Weights of a small GPT-style language model, trained from scratch on English Wikipedia: width 320, 13.3M parameters.
Each number is 128 + 24 x the weight over its row's rms, rounded and kept within 0 to 255. Layers, rows and columns count from 0. Numbers have three digits each. The size before them is the row's rms in percent of the matrix's.

# layer 2 MLP up, 1600x320, rms 0.072, rows 79-122, columns 160-319
091:155155098102135149110117172153126128125158127093131163080164156139135120108177126114151139153091142120132076164136086122154126137112127094112109121143108131104127131099156092109097119099145095164114139110164128092110107122121132125128129116085186103144083166079115128151126149147123148103165145100109089122161128108146140139097157111123147130164132153094096129125127166118072140166113106151108081080138116139101105115090105069135144102126156136148118143101142096130117121153105084
096:115104153107100138111100124117121137130106161118100140172106120079163170082180163124117110109122149156119142129163137142126102097101161143106120111122141127117161154131118100148114140137115121084132146166146084113153148123124110112137151118114149128099122094121071162125158113123126123131096132100111138151140127133093141097114123113099130114170065096145133142113139103136139111140181153153125122111082186087133085120174152151106169146152121146121107147147136156115126106113081129
104:100132146124151090159083100181099153136114119107124139109158132131103130121115132111130122111139112137112148139130113127145133161138147138129094127133153108122118096144108158140116127140170114106145126106142131112142159138148161101104143126078110117132105125099123159136153109166130143141113108142148143094124131175117107175076141118149158107159131137113114173142117141149079133129147142110070123123124173159102125130168097073149126123150108151133109130069103156156106080145165178
102:114134154137133127172103140142116090152119190116161144130188114140080171176069104138094139094108111146135141127151108111135108156138174134118102165141142135131146133138112155116119139176141140115119171115148131128100121098123135100073125129142112124117154145165134155119084081096144159172133146100143091151134114142120112123151148115157082103114113127105137141162123151178115153136095088108116120105129118134119119133121134123141157150160121171124151132158121100139141127164136141
109:162136133113134124144087118144136156175129136138085114116088086131117108112097131133176088121147122129080148120173119138145167132097107113127099131145162116154159095134145136160121135174123141133095157107117107120136137111144090099091124115078101155111124114133123131133146154152105123168147116071124137123148150123114168141111088116145112148119107117156116163185132157122156137146128159146132152140116141144144128132122092119136124123134156133133144125107163100102174131095134102
100:127141152141186160142145124134128120186090122141137141127113116093099112138161110104147128149121122067111147143129118129068124063096083139100116117155106126156110139123146118144122109172139091079124132107167125152146059131136125111104159129105123115123168127135152158111136132109140119129164109158114104086090177127144146152125172115129131124158112142166122109131098135134158130119081153177134109127138114135164111126143164126113139150151123145104157129154123103157095133114138143
102:158137125100108136156146125110118134113125138149133088113089117153133135128109137179178135156123125160145121121119109108086160138159160118069137158092118155146168143114111093136168153121154116140123090145167134128122148138101120162125142116138118160100104123127147107127178134164161168158131164143126175128131100138122104143092151131092135129111117107161093116131131122123080110154123124126176151139150125100108156139134091151076125125119174128074116122125097092110125109157103089
094:166115117118145101138061101110131079102119145105119129137136167093131148160125131113151131104113135139149104074107176124163147143102129150153201117081158111133144153138192115136124114125116126168100140135112107153175132111102123113118114127154119116116161125128186108146110139186109181100142143129138148116108119121114115087103122124120128165111106153105140106121120153115167121142154146111167130135108131119114156116123171158109126161153129115135158130140145145094172111136133157
099:136124128127133142137128093111130123136126103138125102165109123127129106177121144133153142102135104123132103149103121157120162119138118139113113161105128091152143090136157161171143171094134112161133153120127129155133125166117147127107161102103151171090096092117138137163127125103145125130131144141122169135155150121168165124104136156137090158150102143159153115141177141090125128120131131099166096137121117173112148138125118119107125136110155111103074128132146105083147133117151119
100:121106138121128130139110138072107134131100152129143116152133055104129112129131133136151108124129132098136136160121108097104092087117122174121090148110109136095107121161166096165119122133145137129141116102108188163111122117120105114171155169140139198148121099129128157118106168144139141118151106127146166090122118140147093119103143100114163130124173113142130154115204128128128114152175116153155164092130138119113123150110148092116113117082119122098092131132151107103091144084096105
093:087073142153082135092139125102123168099147128100159126152143142151088139134088179143149125120114121171145105116140111119134132137117105084091126100092100166122114128133193149118123147149126133128107097119081123134057150095153108106149147133139111163132105130106085128113123128136149154111107130122104145130105130122115123169077137124184149156107103119117110135092124130106163122145111114154102151131101107135098136131102113121184124162125135131165093123130163146090133136084108157
098:119117155115095173179132131098174161158141128095098104137130149140154144128161106133100125123151132125103142121118160144114106141101142144132116105121141087146138166111149162130101137129120122136154143086139107093131134156110131109108130140085173105091099130120123123110102130110112130120150091148135143156142096153145105096175128133104119119102125131106127146077134176136145136138093139090147099102153145096170159142162101138111087134093123122111119103137131156142126110138111160
105:123134128167124095113119128161147133134123140078153142160167146158103115122185134119161108125137135093151135123138092159132092117087132105098148109129166122138110108134129105091123101140138110119148158150145086152142140119134117107144125097099125153121143104124095127112133137109111066132084107106108081127128124163161135138104171120166129100166124117100122138114155121151071127134126116086114116164130141149133122067129107121129101120079171133147107141137106133155106133105128143
103:140136140121166156134092071115126124148134162109139075091102122089148078127154116105125113107136108139138138120158138140118136143108128125143138104157101135159122136088143167080117144115090171151108127084062136085097144092149117116112127147132075149138110110134150142135063138121143108100115127136121105132121124126129110169124138117137130139090109145124124109107121121120092149096142151122155110118122132150099148146127122157078108133114113128110094084114174091114129080143136156
103:164141151145143137157175097112106127111148125139122084116144117145108145146165155114117122138131151146113128129143101109168099106118160138160121143168103153102138119121108164114117133146130145133116173117153167140101111155092154122128130086137141168145139114108080139152156119133103122087100163137081112146116142118118141128104126128144108071133148142137129118136130134147121157141133084141143130136159103133132134131168179140075111143115097140191148136137128139149149098089126135
094:137136142105134100120141091142095139141093131108095109100146097140090102134077100126162139116105128117112134141125098156138100148094136136131129133155127161131136142153124135141155152121164110089180164126114129170141162127093156159138103160164147116119124108124115156132117104129156111163122178175150120112154120106095120132125107113158103132126110138108144157095138159082149115093127111116113139132167162167101085130113181104143154134154126157120128081121146168153160112119117150
098:091102109159143066134105159094113103134137128144153137148152128118081108160128112133121120151143161163108118131140161086112119134174107100103139124087124125139139138045138101095155156116135129130088137090120133153163112167143178139075103131108115132114110192112119136095138099121150125120126116140107097145175125153119151174136114139140118107173127124114122125103101118122130149125127088109140136143140108151153112163147115139148133118131088148145161110149124134157132115135125099
098:166117139136142133158111126068135140132180122108134145136122141133104089114126164156090123141131143125110103126103152096088114129101132105102124155128123120131131135106130111131181093115163122116108132145121149179150149131167116100087160100126133112094130126144150165147174127185151088111095139081094132143101147133146085127119128127134166109167144062159134126166122126134124169118127159114134142136132126134143103108124145187132144132164157085129155131146140119119138091107189136
098:168123089115165158103138141146126104146064117133136153098142113134105159096128119177109127130129139144136172109169170120129160169130097134165122128155109123090150152135104146169069142134126147161151131140122147102087164121117118183139128149156090101154137152121114118168158115127181157123144127124114167139132209164095096151145115108131148126128119115144099100111137154161107084123101094095115103133161149145088139167098095140102144145148142119116122100130140155150126139119105133
091:140108134158147141141116130154120133115128109114122104113130160116118157132108179084141147165115162122131101138141097146188109102099122162130135129127106174126110174101123094135137131127134131157146137079135077135115134152106147138123146164123098118162182138122146098112111137143125125145120142111171101088135115103147120101145108107144096151132106137151120138133154150159136107163116090123204160149136126154185099146072124132163122129117091114133130088112126143148119094123117076
099:131086140133110178129129156132123159107154104129097139117125136155126134139120160147147039130178129155105144142129089138103092121098131129159145153125119135126129179111093081134140163118141143112101134126137122114134161125121140138152154115161107128105108072131143108165152128162125142138099146126141101160135131067144147109122148153115144153111098100140134134128140127161142105123161117136126132128089143149154105119099148096126146163119120131130097106162167121134123120113092137
098:086133136168081146079112103120135121147128179125128129101115152086140071146098111139119140115162117133122130123136143140186154154119111140118152127154095127103085178110162093117213136147116122115085127137163108181150148132143091167104115105123151080127119086135120099108167164127147132099068149088109135125108141089103145092097134118163130137130153126157161157105104094126158147155148128156121117106123129166137110114113155169153118162098134147080103128075131149123106175096114107
102:105114154152177082157140146095100108128140153145097151144138144107104131135133129136116135125107083110117153106126128147171141146143151139133121112118096142131126111108147109099135099190129165141072129118137140124109113125125144146115143124117145123063131146115092163155108144124151120102132075161104117174101135105124074151115131177168121102102144136109136162120145120120142077089134155177144104166158152142138134116173118111139143111106178147136084098159134169086130118119097118
100:164066116116111100100094130165122127098141082152137145147132069075148165147116144119085135168164094109090124140104102109112096132098114149133151122147165111131102088103160122148152088141150130110121154045096059169164092116140107135092117123110134083134141086077121129130135127096132113139158120132152158134160130129183122103161131116176136143133132115110113147101138138119122138145084133130141136140141141102143104117136139127089106150135132097140129141108148118156140096158088143
096:134163144080103126121109148131143127157147163113110102151157145151106126084152128147118119134101132108118120078153084075163096115144160093133119152146113155108146152142147100154145140113115098135137164107155090091134117118156156125091158085112138170129122134122084111151106118154108081177136116140157138121132130088104136115111156142152114100127133105107099167159078174173154138137159113100137081127166124136142098088117136108151144121127131115141110125121096117127075120117108154
101:138150157143127120117161115135086136157078157072150176130095156104111131082132140101171150141163098129135153116115159133155147095158108113122141158119163146158109115117156144160109129126139155126111090115147110108175142118114108132145129132080138118143093100171116113162141159151144139150144135148096149133106095081129138101141129133174116135135125143133122116145164169099112086097134129110180147128097064141164083118134188117077128135123135146151114150112114108135138095099161098
109:123167175115153101107121132104126120158155137110172110153087126153096158140111181119123127133129110130095149096129101153122110111170168136092133142127094115149100118138115097108135116133127115143110118139132117086165167127158141140142134132135172123146176140153072120130124130127107116138118109108104148095099163139114139085118113077094136139112128120105129173176155140151052125157100126162102134139096133145118096119114134159120132129132142098131130120194128131144114121126091125
105:149120130139158116107139112128199152128152160149134192080135133133143111141138157097109134074132153173125093102101171113177125149100126122121147167123137102128120119113126140165126142118116160129116084140107095129120142172093131117150184139130118143163137102121134156129162136110105130139135147124150172121116114176162126138131124112127148148140105169138137112171129076161111139104082149157116135099130133138102137136096107127115116178143112152153114165135113160108157127079093087
093:156122121122151119103145140100124158149126108147113121141169108107091165127088118119125161166122127111143137107113137106130157103172102110089115136103166138137101180177133155148115137113115129144109119103153131184123148133103125125144127166153114130144091103143085147170127112130157138066154078112167134145108116150125124122105109143130090146098126088116166162126137140137134073133091141121133154170128108093133152179130147128151167116126146124123138116188144133094133117153171137
108:063133141120122162135097134128136119138123121140117153109116077176105162170144178089130154136121152129116091116186153124102124109147075146109111129111139117145163117143080139156144136097145145136173195118135164106157176147116135134069064123112146139142154146131116149128107111110094155136119121149109100144135109141133157113129152148128141142132149151154115165129165112122163117114075152075120108102127136114116135169114120140134112123113141106144135120138096123195117123105150107
105:163136119126143125101126132140124131127105141116148093135141125142102132128137117113137129129136148083133135150136089108114099122156093131157154115172104169140149152087135112093142115117166143130116132159101142133104125117081167177159099116127176136117120107129121139149074131156111138129162148134142120107111153165124128139120179103103168129057154164116130140125120104130148140139095120121124146123130162110090140159163139095116088115100124116092122144135138142113142133140148098
090:104086114104132144158132098184120159132141108124133142136156147160148092116151127144150132102136100106127086092107131135151117144080143125091120138161159172139105154135117091135123161151116184153148139132094101137071105114076127144133162139146135125115141152102127100136149107116149119147118141144161122121193107130126130162076191069114105101101160096127133112157133084121102125058104102099118120139132165146127143144102159130136148148118102113112134125171136172083141142106140178
116:096110112115136129132094144126128098106116156126088111071101093130138165159136129152153162099161078129133144153180138145101134134117113121148097134146137155134164120147148109163112143093102146154106102149120108150151068125145125120155139117111148127139081125113117162101094126085113116184126117153145095141127110126130123148135130109100129152141111165137138143112107151143141099121126125150153125128201145151129108145077158090190130184119142127101138135116128134148141150102140110
094:133141121131117080093134149126112163132152132086114144159160099101129135085130112131134141122125148166078135138154142126111107149149088121134128127131119092140107108107114149122117162135125144146176162119138130128112134103145090113127124178096101116109100155165100126164126129123192143078106130167119137129089160148094118151169140145105123130110146141129145198148120085143145081158107089110136078129190124164108137137159100072089134148114150109150109147161127112120152063159125105
107:165131112123124130153141141145104137160111151089094134144097118112108122116152101137151106099110091090174148111106116148144135127116090119102160147120145149119116101088160113138134142092137106183118097120139151158161145142123143152097135125102128146127139129158120117154162115131090103099131122167145158163080095162099093120156167170154150086095159080097157155142117098140156133147146093109161096172142132086105158129192113161148136106119149088122164142102158099120107126142143121
096:149117141106130137117142150145149162104124157133147163162133140148117119155111135132139153154097166136140117120147128124195120113112152130098121124143163200122134115164087081106058175115143108117126110121139098151101120109091102141116119140173142122096105144106131095114128105148100131128123140124176136155164124131131094178127097102112133103153124158107134104122097151158119128151104136111089125117110167119155109138151091128112136129139122147114162122076127088136109122075142086
098:181109127069118101104174149117129082187157138145128119137094140198103133125112142113125148132141119128138106112127119180117108079119146159074140153148107165141129152170158148169110143130149140119106108144150116094118125109154142092107125124052169140088147168168134100122142118120142114085089143140142126181153117113142139114128169125143124131167160134135141117116160160121131108126082103079104149133122088112138132125155083112164118139154112083109137109077126112139099107145124140
100:121131118175131152125088114181116101105129121130090127157116116082114119164128120135150176118131087122146149122164135128094124151154110106142140136146178105159124101132107112110130098162122158131091135155080101134201146159125161103100138125157095158178149145142169115082152092110116120096087128112141147133127093111133111126138100141147098142130135105107177113115132103124148119111113080133123133123181110116123141100103122120157160105115095145107113128107171116140104106143112136
101:147128096154097096115161156109130123137137084172096110088109165105119102136112135139127151120146122096147115165100095143121148098134100125145125144126109122118144143120111098128104168112139160115114165148117128159112148112106099113131151133129164132155135148052118149148123140113088107155139136112105144096126120182115130140122146115163110088121143139096100138159204087119160097141077127159110152152098119116121150161120073147166123114196120130141146123128133140107158130134146161
100:145107137131112125119094154141112110124095153126106117127109160087131135120134133126186122117114132132185128157130151147105174142127134090168158153104139144113126127171136129142114187139138109155159120107118110126100131161174135091178157162148120060153138149158131141141121105116087122126130115080152110117151104149142149129129116147121095146145147152133117152129127139121144146081156088135183118142157131125132105141109128129123138146129137096090078139178131156162091155133147145
095:163120130167117197161084149160102139156096115115178117107160167109091134101130089102129141109069150138171162105123120114150167128125101147129166117148129109129113159128121118119105125151101185164106108137128146139130127130114097098144102144126124142132132159119139138103114144126122117149169129151099143149121147108068056127152097116136144151100056116130145101147139133090118119139156085133148126131145116137117163102100159148114107172145089131162134100124137124151117105108152164
119:150129143116137102123119141112148146104135173132084155093077136087131114091145186146120128126089111141138146135126120101142126134140137085143146139127161110163150120110156134094089145077112129122131142150070132125104145116151151100113117084118106125131086149097127159136158138099134144159143135071133160125135092125126126106118123145093118139130119109083158125117110090123103155146145159144170114143165133141114129144120145101134116144129173164064135158163102106109127107166130059
089:128182129138115117128129167093100155148134137098121143129123131151150101148082141118123122116128108117145086109108157139145150131089117083070101128090164141182142072124143107130091103071104116139140154137092131075134130104157109134092104113128103099108139120115106147097134087092113127107137146103156107136121131141165104116159160134155155143113104095159126155143113123137149146158104116154144098150127099119120101143101125091128143140127142141106137159157156114081103118142154094
100:121146146117110150127096103122134165145166113142145118119132123118178121132113117122153118163124146109147142115132107106101112111129101102121103099101104132112132090101113183108114093120137104144104149174136123150117144131134159128144130133095102118140114148114152097114141152156119145134141137132130129128125136138165108139167141115097166112138082114155157113140143099139120112137106112131152082134150167093149148140110146147109154114108083171105128139150106096143115127122147093
# layer 2 MLP down (transposed), 1600x320, rms 0.0297, rows 79-122, columns 160-319
099:103112135147136115136129093103129109154118154172137112141117113133116088118101116126133092122196144169110181119098179132143135121127120175156117113092126125135091089142122161155118128197113093078138169153071121134169173126121152096121119191137108169134156083182113153139148129161117105149110100139111163139099134147142106124136085119132087113132154136135164101148107076151163130118119135113151167129123123127120150157148141157154125144155096103133106129112094128151107133114151138
098:128178098151192121142138154121135130118158112109150120104150122144089094150084091145120147160137117105148134130082116118139132173173116114131135139110088119117093108123121126116123119101150111145122122109105140144092109105145136154146111146145143136150128137155135109102098165136133128127143125135119131115103157122163115150136118133147133142112190138097115130159124188118155141116110115146127120116157076162125164131073123108137091108107123111147164110110096089150131134110168123
099:113121107123115148111185153067145118145155127153133119121100087120130122119127122121138156140116125126132124118111133127112087084100119095137106122096121160126130148111131113126150107126097133112153157104107118128120102138095099128134089126125160143158136129153115108141093144102148123095158148109105089141131122104123115085184104118124101128132091149114155135125129109089166121154106109121199136144132095102140157102115167160081125154096169118139159146180146115090142143132100113
108:098129111118118116107155122137150176120154100093153141109122105130168107127128153157166140137162120104110147098052093135124101133123071141159151136136102131124141133082122079153109111116123118119131081141134159116138095134113121155158136146108141102141112129115135137130143103133124124114137139100130128134134125070141142138092179124116118118100130136102093131105135159110139147144162127145173120126108124143162120132174124121111089131107153109121089118084178150184128154129141127
103:082107149126127125106167157112111121094103127130167129166124157120135134147129120136087166131121141101165149135082166100114078129129138111142147121113101135077097143115135109129114136116129113125151109153160132124132116159128166155151142141156187133139127145124142111136118096087132132114104144153139114147098104127145104126137162127096134132107146128098124096082096089135095109138119112137116102159145129098124132115107149134104140132119080128122110108146109175122073129140126144
101:131091104097096113137120124116103133104160139109101124111125095172152163111121119139094126115126148195140124104140152136183136153135171108156143151097163123097122104119097124099147124095104175177159107124100137118115187129122136122166088145155146115154092127135099092127128104131106154149097162122127155142163061113103110092138122132121129139097160131087128145141143118107083140145182138088099149126139162115102154133118087122154090092103128110131117130116115165097147138143102124
100:100136113163093146108107104145166117167130134115146133154145132107149125146115173128104103099111129087140133129156107123172121106078101127135083109149144087070109121105173139092109116141116118124134130112133155103110078126134159095169087154097135107135171158125081132112107116133101108126146077084091111121129145121124177139091097089146110109113119146110154116113129120161159120146111127122102135182116132154104090131171137080169100120149084096148144107126154163116112192133153125
092:110121160140115120124189114144120181146120114154118107132089080167116108096169123141123124118083163159095164162123111138053153115123140080115080144164122117122121077117096121133129180140126121138144090159144141090091129134124110123126116101140146166129113123135124165095121098113143074138144092100134112103147117127186129147152131133131139130149126107154135117116129058144123104123109099119110163112152105131141062151149071101136153116095119149146128086141113153173104154144135087
092:108087109127127103113135165159097116103104175108118137119138121127163134071148118133111113142120135156118169113145144094123102140124144110151148106160115174121109141097115079102149082141142174090132122150138142099131105065130117131134070134116078104157138182140126109084136120133118142151117160101153100143076122144085113136151141116114153143134161124112112140116106119130113140113120137157121155127135119103169124118099113148145144098142099158156187129126119119148138105125125146
096:129140117171136107140163100181157155127162119138085172117096188131137139115155144105114139129109135163152137095146133166150134142129147073127157100154127120157149110115134161092120140104138118125129154137139075100158129147161129145090111106108119071116118145101094114153158107129073126146150153104143114143145103136096142115128134170125090120096090136127139125151116103119101154146094147103093083158131125130159124101134099141126133128160131133167118104162114133149175096158140147
093:149177105112166148150120127148134105177085123153114136113122133121167117094162103113126104141133120097115153140120149120145152125152144169119130166137157079133123135108081113132112129128131148134140146157156142154182118144103143149136117112131171111148141115172138109127130150124096118159135145121189102128148136144125133122170151145092120128126141140134143131164122153138093150109160160085145109129142151131170123166157135117077128138123115105112186119097083122132126123154153081
099:130131067141160074098105135137102090069095099153137130143125126136118131150076161099144083169121122123145127129124125132144126113124142114105124177115110167121120117112122063157124126137169118112144132155110104160097105156142107136150137127151100113197166148121136130140158134169143136118109146113120125132144129095120146151093140153157131128138118137132133102152132093108133168107145111191116129151123124153114143096114167116145145116151093129126127148124120115080107120118158092
107:119115134094146161135147135101101130099142102160103125112113107106138150131071111133113127132099113168115098130113135100129171142144123142145103147150090159119143149123112174178140135119120142129106120112118157128100129093106137117139124129157116092153094168135163144154133117154141175104168151146165161127133130096116118116155100163092137121098135124150134102142081156105192134124128154149145149089120124128133136171127160152141143144175089139143139123118113113087143121132148121
101:112136126122111122118160159128129118098137110158117152165191141142128169125107137167150125144118137103123120130095140109127107120179135120112132157107166095097151126169110084150139117126170097093140129143186131176155132153106117161137138092122170128113129154141135116137176117129116152148159116140140150115146136151127109077113102148121131149162132100137155146159133158135161089140128094149130139129113121137151120096123152126158155124129137138138150167133082149121137161131127106
100:111125117085120134112080152136145106126144161116154152136110120119123120077095125189160111124108125114181136141127149151105122154158107148083124092111166079154105140128183090138144111115130117125113078121093096133144136106146103135131108171106139110108099127151152114100098149133130145172130093148169142099125135152123120153134110125118135198086102119109105132122156140097144093104107160107138130129111164118111114117100075113151128144147157142100139110120148111130109151166140162
096:107139127112095148136102140089157154087163156134154117157151150081154139157161164161127098152185125116134155121142142102121134116155102132131137111120171086130135106125137128134087107127102163155088083086156136096119125121158115129111148150130119178096149158107155113136149126139121146094131095094108140082081163159160148146100149152128136112119148127120130083140127106138120137109126116137176135162105089101139133116114101132128144160106121147147131177153096121096094174116159098
099:152140145091123176110149123150154169089139108121103118098087119142160180122110127118133136130114117090153146142116105151135146107100137135164115140121117138148110119171102124153085087128136109111199130153115127099107145120121075143176135119159126109136149085129151142158105139141136127140137143125142171107088127102144072073128130127124132161070134128125115155168163147146123110143106156127083159113096147132113149100117138111101112117141149101130100132109143099083116142138123157
094:126132083104151129100137148171140141141080130143139096111130131129157163181123095125180135154163129150141150107167097157172128126159127136125119086122130129095098112118120122127088147137121130121135138116139104073100114129090149169161108137151120139156140147109098100112069154092109143159121104156164131089140114145108153133142149139118109166134098176094115129084121144155112087150117085120136122103140156104120158158127115073106124133086109160114119113126106140128140158153070105
093:083108114133125100127139130084107128141161158125101130171123177098130130147119117120126136122107146135109096126087081124154092106116138110125142148140111177147124099136109135073149149149132135080100132092129166146165078162160112078084145118113129125130137102141153132124098119129122112144081145167140093121097079116146137116157142155097113128085131117114149113147128082098139135139170157171115146107110113126133142093148157121139100103139149163153103155105143100108114112166139152
107:108183143102104114136123155094122125145131152141129139120121096137157118092147035156105106111144108123143158098110133102081155119156114125122121139118132093122130100159171168117136140136112116103118127163105193124141151115144143138120071094157124108105094108134106172139128123114134135113141145138085140155129136148117150144114164158111171120110151123094152132138099105101139150093123154115044105086110124107079142124133143100062142140129141123145154158138128107123128154139147165
102:135132099123115071116106104136126132153081164117118124146127098100091113120144101134123182134082113124158115122126144110157164135166109152105108082129118120133146105123163154090150092127134118122153136156150124190097098126146122126132094132131151133139118170119105151118079142114120139128195123107074171112123116137108127174158088077145114106131133137132136143116117135083137167136099134116126139133117114157115142121146104165118121082131150136125196161148107121123133120134157108
099:151141100106152092187138152087104117090134066134124143139125117125112149105128158114158122138108137115137132135117124117104093088144131131161098155099189120165166062150091140135066116123133150148146132100086122085121104111124191095176156155142106165135134139120140171129109099123115155146188104159151090119114121159161110154150133154116123110123117101107117123145148152115106116126127089089112148140146118100125115145153131092122134111158135109179148149171129123116135086144144145
101:133127099124084150106132144161149137143125120131152095117145110122172135137148122120136111161127166134161120162113160130092117122148129113124150156154159127114115121156125119159110129070130075117176113133138106120152142153132093121103113120125131146167130087131169086117148111164124157159133142120143129081153111169161149103145141070094144144137133120137142114149121142153118198168130096089129133084098090141127135140118147175123114148147098111117145155116126102189107148138150140
101:079175114157145138108147127093114143154117138101145099107104196167100084096134104130144134125088167143162133135179140162128149138129137121108085133082118117088161165140121119107105139100107163137142147200154138109088137119104130134140147126114114158150132163190124114115133144132140155067135126117081089146133122144093130140107138131062144114157133116147127114146129144147161129107167134105134144124130110157099129123124105116148133114115090132099113137143102102109117146104161136
101:136072116155154131117123105145123123145111099142164153144119116112140152154107129078130130104127129142133118161099172180107188132118107164098114127132134056151106106103105151115121113138135146112151106140106140160126146113089106097159099162137133128102138144133153116143159147103148178093115171127107111135097164155184131129147064125110114184158118154141157106101192091057074150138096143136130137131123160150148145165133125142108123131098136118128137114123170126149170153146123099
100:122104092115143130123158120134193154106188099156130114133141102131162120139127130161101113112123164160147142154135114133121117150096120133110125096123100112100151146113076105093140129097120091125148173147125140149103121151136125115117101123158134131111191155109135124128115106103108132104067136103187098144153145155130111157126149111094162122129133101132125167119101084144138166163147110135114119135164149119112170101134065157166128120126123140130145106127124133116140105147116138
101:139110094160105140130142133149118140096094100126110144102160114108147097114121099140117112130127159109174092135153155099130138155080104125130125120122170153119140128118150148133147154142102147134149136132115130147113110126099118126110129131102084142124083110099148117134143132132141139137138151160149135140154082107124111197120147176160101133148152138163108079076101127104204120106158154095167143141148141106138147133133128083127123149111119170150114128068143136116155180112175126
098:117142126105089141152093158148055107124126132113108077162104106109101116122114111146147147149101134116124153160141068139059112103136153143107132105133104144107114133133129089083128100125128106144126191129133143138128119082161123131115081109156123133110091135113151085142109141130143113122129108115099109154138158098119145095132143133123096072133154096111148139090135162097134105152158095136125132147126127138163104109136156130157152100098131106108114084127161125136102132193154146
099:101108128146089155148138151147117132115128155104136134141083139171145081138130163124085101111125117143115091170156127146139134156108123147181150133181106147152154091038134113114146096127144119131120112154129122091118128137128132126123121122101108152138153169133164093126152133124084110202099135158106125123143162132151145151141159088125156076175130166138103084136134148106105198122166088128138125119154134160146125099119096128122122142116116129105098148103120159156155148117099139
107:192122114152122099142152121138135146128132131103144112140129136126127086098094096180134113116122111139112155106096087146147133161127157120169175131148145152104111144099154134117071122153091107116058086155152125128092098100129103109159178124108101111106100109119157116122133125149156095100149145084149149112105154122126109121110126138105117110143117103081142092124111123147110145115191117161115170137149141127135136092140154135095133139144138142124107145123155137094114128143148134
106:105116136188112135130122118105109105112150143137118130117129125095120117162143162156086137109125114160126116131124166153146160140126162109094124148105123097093125099163100144154131134128108100124151127116153108142173120128151109082126158143102126108166107154103109095097187112095141137143119131131118118149117108103109118134128090152129084105155127150171107141108118106113092117130154142147156106125141127151165145114101122136154167158143154147155132093125122120154130114130136156
093:162168122148134124080140170088136087127114164125100094100106118126121193122096154127086128147113136153127181158173141151114130111167109137154134115130099069121118120132136155113138117111131073126105128122160175106182152173164137100126099117100102131162120113157146131152082132148114138118139128099111143166072124130127142121165087171128134145156102158116108126104129146123163114191141170137127139109134102108121099133157115131088150143097140141137097124111110087154121100143135096
121:085165118134086080120086096103167109118115115168120112147154157078164109151047153155117138087111166087136128165159121163119122157099138143118120138134157153083075102124134151053132128130166095115115086147128152144139151139103128132147137158151119129120132143118153094155173114132136089117099125121132151112108127137113126143079146090076131119157129137128101103115111171191109145112158091119148136138156136118119142145132110141110130166115093168102111107133163145135130145103132171
093:151105141131147174170125109130122087136095123145138110086127144145145112158129128132120119151129116100173134145109128119139165090136156125129129142106159127107135125159127076154121079110122132093099101130098103134129124157115133142144134085170130150133164113075148132092124127126079128187137103089136128140172092103179151095125117114139130173106124097146137085116130169115096165106135150147117161129068133106146136110102138138175124113136121153117126107109124129127086205095138171
108:104137115137139148102076121117138134102129134132143103104167149153168123104092158139120139132108153133093086167161137093129121100124192105155131099152123137126113126157119138087111118160094163102106124127138130116109118101155172153164125098147147109132104117110147131089106137122162140139125118117098134112144141121141155131084102099101124163153122150149098092114161142136102091098107184154113125114076127150127131151072140119095136161101095147148124126134105139134143115128087168
091:115139140140102150134125112118108088139107113104115106089131124088115135090160117127105100106170114137107127117124122125067135146135105124156135130129085062150126136072159183141162093150091139146144134115117166126141153138154143105140152124095097134161148135165126169140130149095156112132116128113115104109095123128127143102122164170122126127121141092147113138144142122089116116106145117127157130129153067116100135128084164111133104130126149115132107121195165173117152146154121161
092:100146116167117162169078129158144166083084102120132123112139126052167103130117129131128088149095151159113147149148128112146136178142091129146115137103149111088120083076115130103156115124110115122126125123086122169138119141093100159143124153186112143150128087092144155148123139117107146149145128166103123068087119150109111139139072167133127103107097128156105137159078103138109125150153139173122107121151160113119123150118156146128138095116093169181142156172143129098153160133125152
107:121148138105134096111172134095136165143113132130177126118140154183165139087127145123114098145120142098131109102104106135163134106089159101131112117118087156091139158104141153136108155114153070108179118091187148120061120108113108122154102112113163089085101137110094140189098164149154142150163138124124132119134141111105137137122150125100154113125110132118081123143123135119114154156134158135147133140082137145130113159139146161116097143125156095141147121133062137103147111094134122
101:126154158111161155125135107147120164115124148097147168131173078148150123114167131117139136147104128176130140102133143120150142141113144147107128112159137128143128114128146161134137104111107114145134092085136108099144111124167163167139114104136102129126109104212144106107117124143161130109131139143155111162135133079142133110126117128125156157137118099140163093103064164117095157120174139103136123120145150167145119108149187115084116125056130141108110138152141139159117140115140085
106:125162136107097119136134120090108158133134100156140113150128119156154115141107101146076130098138137141084131140118126095151076137098135178110095117154121117170113108113148116090122101122124104084098131152132159150192109125086107165099094111120119161087119084098121114142111162129155114135097161119153143147143148120165089121096144072120149093144121115134140094107107156147119113134133134137104126131151099142142148126154130129158129145106147173134140122080120141127144127123111130
088:109142126083125068103170122096151139126137159118090179136090098142148132151133137140138117150215099111103098169148132152128119116151167119144095135105107141104160110128146144139152127116149079104125142100108121134113117134166140165109156141093131111125143078139117154150141144122138159111095129125179124086123110161163181131109163159131116112147190137141140152115138118178149131112108147098125139119109148114150096152138108130146158067127175129099105131138147120121130147161109083
118:096114137123110172126131113116121119157131093127161111163200124142129139158125053117144131146165128134128112110121143146111129132122105172102099119131078148127104112139116139147150113192148125122113112122165131124148108135114098155121118175154144124107169100142138083151089130132136109095120096173128110104112156148129138172140129142155134118150127141159101123135105184119150100115099116120094159104099125118133133112126120136131144111121085091175101073099155168136130155099130193
093:122136137131141160133096106123125081116130153174115120113111128086089167104175109131144124116127090129086186143136107139141132155141141155174142134147116149079136140137131127112143195181144148117090107121159123139139105160095116125150114146138144142149115102142153105140105101131165150159130106084136152096131148103095130159084117128091098136163116129095116094133168101093138109136124142122142159113122167124147130127120128162134110140098148119152107116134095140151155135099120137
097:123137117161122128142169123124116100108103132115129167128104130149104138122133126119139144092145131165114119151120147150139115140146155170108157139142143133140126121152156068148141149139110120087135128080131146129139115145131104124140140105122165104139127101124107133189100120109146093141109114123114122140110138113088149099092085135152086138112152144117102134129116144111132137139140145124108204106096111173101131114121115111142101146136151094127120124114163142128134088115115163